config = dict(
    num_key_value_heads=4,
    head_dim=32,
    vocab_size=4096,
    norm_place='pre',
    parallel_block=False,
    init='uniform',
    learning_rate=0.00607,
    lr_mult_up=0.97,
    schedule='wsd',
    final_lr_fraction=0.1,
    max_seq_len=1024,
)
Each number is 500 + 25 x the weight over its row's rms, rounded and kept within 0 to 999. Layers, rows and columns count from 0. Numbers have three digits each. The size before them is the row's rms in percent of the matrix's.

# layer 4 MLP down, 128x320, rms 0.218, rows 0-127, columns 0-39
099:531492455491463461491478447418488529544471493497495502537478537526513480493455474539486446482469551533459511519522504534
104:511506486542522480499496466499505491566511498498474455505508493483506498502479486474498453501476480509525451498504529546
095:531482478469460486502510497517501457479483535537487503520521458503500559480504525513501546476475475478524488486472451492
097:500454487539504496537517464494499523522520492495451479521468443480492498496489477531491487495495524479506517560501485517
106:473510494486516447529498545513529517482474487494538484544513488541475494536526534526484473494537516556517504515516487444
102:516466418494498534467475518473441519484562496475539524524490467521529554537507510480536479513503512474460485522462507504
095:503511477547529467504474490515523475539479507488504556466543524507478501477504517509504511489524498471541495450531514559
097:492508480484499510527525519519453488479478518525466491504470491477492497584505522490484500524450478484520491481480553520
104:492492490508503545522545529531522465516481470527533494511470485492474525530486466490476512499525504515491528476492517493
100:476498472508495466491486495522499490565510482493472527515452506502474517473488477469464510482490508537484533533474491481
091:489536527524479488514478435491512554513489465520485458473542509511501462525522511471472534483526462554492487514487518511
104:487460504518514493510524493486533498505483515487507503531516520469437509498530506525474479499480515492489502468524447565
095:522501460500517493494497507551508531537522460483534546481510468500510474497525485504471509535422494499548458473494484531
085:476517499535451499457491506505505456498526474481540500556562500465478489532488485488496523488468495544457511452534485508
103:490493462522526554503504520438502488504554480426468464529549506491479499477491532512502513462494519512535478522551489500
101:533559478453482519513491504512476413451513455500488483516470516482492508485448499521514532506539501500495473477453477506
097:519505510483516481481507499537452489495526500550509443496516490484486516524492535496538512512515527453493507473462516535
098:501508515497475490470516463542482511496516495528532553497517518558473483506545512491509490536488514512487499486482529507
100:493487540582529526539498514535496559468489513529539525495505493489501494504484497516500458504527492515501523513474489507
094:490502522495494506496524505499493500443509479431475480507432537517475496513501485501520472508486503502526544502566489465
099:484467520530523512434498562544527508533507491517544518488537472525506532487496547511494480518528470503491503528504475537
095:459494517498506515481503490484522466501497513443532479461491501499473537502470525491503528469523521508488505468541505489
104:496493528491470481487501512446534494481520514505457562495505516456495499532514502545519531489493496517458522462492488451
102:508473477472520494533498511506482507525509468508509510466481502549520500520467520518487486463537471494478482475465460500
087:510478497468523496492485545506491467543527503544510474445527529509507509470460510455496470501509498471529501536510500506
099:488540485498533503514544512521539500553517502492499480454489482476521489547503522546519517496496496538466466533454541489
110:460496539477477479524485498514522468473502492492484469565499485490517509486491473492499495481506478533509495451514489503
100:454493505496508476457571542520481465455506478516498487446502506553452496502490542505503484460529468528462471491489499517
101:474524470510504551499537520486442504484516483485536502533519455482513509536523511494492504518493493478487503422530504470
090:505504474461458475535548504496504501530511525518484533474473505539481523508533516485524469465485513505489494514484504465
104:509478462532479571499520529503491514500458518439504514511491489502475490525546518489486494514508466504495484490539499524
101:511523525467492502527500520506511476486485476485459515510489485496491477499511483519505492498524518474579477522493515481
096:524489544480488523521518474558461502477529491533476453506496507498517480498467496505540488500500510502516493546492510444
096:471481459475527462554494494498516493492468452463497501478454467520520502498486470448507482525500515527548483501452549465
112:510478481499539517493478469515543545508469499488489553514497508468506480490483488519492533505483503472487507532499446488
099:518487502489485548508494496469533492485482492478496509529522461508491504480510524539497498551460502502481472545496513464
100:507505469504503536492475499508530476464466542520491514478486533490498523486535522522480551521488529415494509497448496445
104:518477496515527520491516525523531481533531438477485498528542501492553532496490479507504553527531512489461482498496475495
102:543487508496563470507500547482473526487461466503528546463507512483529500493543474548513499522501501463513483485494505543
103:511470487494489518471501500541521471509472516501487506518517493528509464530505510495486504516543505511528470508554523518
092:534517488498491507467500500502443488493517496485518506474506496472512526487532512513503506539540525488465472566488457489
103:523515439507513491520477482512534494535478533501517471512473483492485518476534499514521519506472487491537498500476536487
108:479512489489480507559488546493502500465503541477473508480479515477483514492473509497522496470453507496511518499482475476
097:491492559499477490468501533490452520477515491495512458498532600492464510466541522495517496481478502479508524467498492536
104:510524585501503508511466490496507513491491458484532514519538531527508467490515489513509525509427502502503513545511479507
099:498486527524492498502536526521471513541501488502478479538479546455490488482562500473511479508522499493496512498538521571
100:470487511510491515519455529513479530487513502539519472470519492490536534513479508518476469520521511490517493520521498493
094:514448490498513475480499510521524513517524509489503515497480515508482512512469440518522484488488515494510493430478485524
102:488505493498473540513528516478438472532498468501533482478491502512540483506506472519483458469523465486490479505524488527
102:495495480477519490500465525451436435506494442501477484496502563509513502517490476514515535496493477495529515470503492488
098:537503467520480484504471512554533546483490529484510509543500531546505507496469441473520517539527501494497489504492496523
099:491499493492533475486515533486545489489496515508551542497515491471483548447486468495514507516496477469458492509480473487
105:497496511479456467479502464453517520506482478481495510566509493484554508508492477504487442450475526505517507498480516521
097:476543506516505517511474487499499514500492504494523476461529485468495519490514437512502511516470535481514553540478515457
098:481473502509539479544482471491526455521543520482517479459521563477533494507477495508487512517475523488514514514485504478
099:546512524486443476505492512506505497486479518475462507461495465503510481541488502532517493483512511485509471503472506489
098:482527498441514492462492518534515459484515546471503503468502501522466483488471481514479493521535484510467462494454504491
109:502519449463506465489473479450531528480505530432475502481510507451486512474491463519503488481509519483490513458473491492
102:482471531539489454520448512515530513490488498524496511481510454531469487470501489527478513454524452506511504480484453521
100:446520517524511465515508482494464449522514461474511476479518460492476516533502476523475471493517481479531506493512521531
089:490505499500531516533475473507506472550511434483524509491512503527510470526536521465493507532521522528474539504487472504
097:495496515464491545511511493495514519472521486489463513467502516481563476508459480515475510506456501481486539510514492481
105:516490486476501475515483481474478443523492518502493525511474506514507442537480526534516491545527488514529461506503558488
101:502515509518527557486515510473530531491485558481447515535513476523511464504489455517507510483509516552512524458496521487
089:474516486514421486481497546514485479449535517541509486489518494477518508549505517493503480498456500516528503523521479480
106:499504502551501499509514477493523510488504506517519511510504532502467488481475526490507520445467500493484485483496537504
093:492501496543489523540503445468459496523473507511515491515490492471529508511505515509504472502526486538504490497526520524
102:544493482485486493506508483514485515492521461497483504491529536527510474487505510482481478528473498510541506515496506497
104:519511497481541539553450478460540501514525510508529473478525554520497485495449537434488515542532531502519517529488509475
096:483525493464447521511539479529490483513475438488469476525474512441506522463463477509487496495495496476483509485487504512
104:474470507488504522487498497529496502465513490509533537524508483502497489476483481537494494507471464521475477477477497518
096:478519542563477501469499450503543508491474498490537507500525524495503499494515507548485496544485485468503470470498514498
099:498479507461505541503521490486485473538476487481481500492506478507498468474492524515493468485548465532520464515459496440
102:496506498518568511475522503512537496512547482543524551475475483493462512483517537462510540490443492450503555513547496535
089:491509553511483545495506494499498531523493485528489487499512500487496492502507488490503473512493513522516520481558474528
104:508494494503456495443493489500481475481486487511547489517553495540526516483510521505493473495524483496467499473505460536
090:489470534488503498464547474474546533484516476482547524508486512512507464487517522462467500494455465493494479505488513529
100:489527528469467542506525486518541521506509541531521522525516523484494507479483534509508536529465489469546497493472506513
107:487500490516469501517514503510508511485488524492500517525513467477509518470541481478521487528478494493528490467531507518
103:510526519524508496485470478511528487527542480504482543496512515511472529487537527506505449482501529501485527488535508490
104:493456556502501523468476483506556502510512536486504489515484492516474534503503473508470494518451516484468490498506515513
095:514512512496539547480562517479519440433534509496492488464484536464504514513451477497485506504452537490484509490518507509
108:475524509523478478499536519514503487540487534541519570462476521517522523499508542527514514504516479545530524511503527487
095:528516486509521466501559469469489566468533572528497516481506489456473498511491491523499528483494472535521484508523493522
106:469508466526522485492500474529494507540539563421525506494504507501506522521503484501519473467499485546518539503480464458
101:486524510497511526493528508499458472490497493490459489484507503521529490520468516505478459502508517536513460463509471514
102:482501517515555519534512529533483450465530538507487498463496459493451513574474492507482494515552490557519456486491512496
093:501478491468500485510442505478486533482461466486522503468523481523545503471486489513486529512456542459515450519543504518
093:482477522492528463488517489485508462505515472520494543477520498492496509503485520531511499552522475491501468522476501528
090:489508474528531479506513497469537480484504477454495472463479525529520475546485496433496492482526478492443590473519509512
113:468503486504456481509516453505469486486513539520508446501442500433477509473488470537462497484502472510506504486451526472
099:457531504532505497514503462519503532475472519491499479499534513511499513515489507453485507501488508505516518476515530479
098:530502544486453476505501496481476505497500504526556456476520532473495469517545485512494481487489479505487498540502523529
093:516470480515489496469461488499475468477506538459478499500476474523510451511502525526482538530515506479509519518476472486
097:496477494498472547455458471499506490484510486542536518482498505535498497519477479478512500504497517570483458539492549470
090:503486530482488521522512482501492501486477521531461526502533507494509474481485496493506566541479502499536521487508507487
101:489535492532523498515503500476455607484480464514489505483488444478516503474513518531478506528474486450528480454499444529
098:485531512543498511501538534519523476478496489507481480468516522508470455529535487474502507502522492486519526492515479496
167:485525527509492510460522499525510494488485505500503506496467485456492580545439523496525506481472540494496521471490507472
125:492500479509521429460477502513466549546526492512537521509485541513471508510511528427520508502531505520501480534495483550
098:478490488480538521465497490507511516498503486500464490533504488522498504498458508518488508500513479511510527497467477480
091:476505493488499509466497483527505487480467521479529465492449525475509508487460470499491441458509510479538462527475485517
106:489558516509507505530498501485490480479517478492454522475563492509528515487469491480506479530491475491527475500487532498
099:486518528501463476492473493520515529480471512513490514456480498523520517434478486490512501513533529462453506542484484466
096:490444513512513474476519526496433483462507476480519508519517519485448533516527558469528502532472475494472510468540452503
091:495516484494460475475467462467523482546502445495484497538482514545500496520463502481449493516483507527481519498458520456
096:507529468484490492505559537515534479483522438516458461502524528507465529493523492527536507549509490512480503488470477494
102:514540478513553445473540504528543516450492493495482484493489499526500472450504517449541534533484512511517516473512502505
100:501487497485478503510468448517523516490521527467458503499482536501494522488485469494515497530466489524474488513533533463
097:511487487507508491447500482533467506536521542524550471523528527546527464528534558428526474518530500549521480514469504472
100:516446509497510513483522505504496520492488483485485493501471461519484427435479486479496547506486527511527503509542505424
106:523543493553480487471498479487477544470468473499502552524492505479516492471524513528537538505476486553488505517503474486
095:500486493515497581504509473483486489485496546477514490496505537484493517440513506487471493475546483474524461464505506532
094:475487497486509496472491480489542491509536512464488446509472520506506492461470543456548573501514524495509546499518464483
106:516499510445497518518519491510475505567506508514488538508495522494494480485534468526499494507492479466503494530472525533
099:530523490483500510507484562485464497493507540521497505482450461521513495513514470496495479519451476486491483493528508544
096:510556513471492521515473476524513475506455474467429479483473473486487500516536500491468431475516516537509492461519471515
104:481492423487491481507470500464517470493483497505492522543531475485484509479488499522470493493506447511477499515502500486
093:506459525512476504504470484488491485502517494520487456483478467442512520477488515508487546483441497479467522537546475476
094:490515482493483463456509448475529503458500493510480488486493528543488519564483507489512475468468499519452532481543544487
097:479475490491541570509501500545456532488464517522516530494492500496538495536460486503519509500510518538496502496473497492
099:484489508452531549486498469484512514488525483508530465466500486509491491496507519480482519467519485462535485462484531465
094:509488454526509545473536519479503531455495496533477502489493485486521493493522451456491493527477483527470526512489541494
100:509448497475520502473523518567485511519515528497483534516505503530549505495519534538493548555496502531469509486506477519
095:490506488449494499481506516480473549496525482490508522519497502525504528469535492524497508489489510502482500486482519519
102:474526507471527495479467561502490489496464555507466502476497520491483553505502499500503461499527466486528497487485524465
091:507484484538466474479547470496499466518505514519495485522502473510504542468502495508534544519515541500477475506545483498
098:458479505508491532558516486531506506487542513494475459489521488532495476507524494513466516498500514525463474494470499484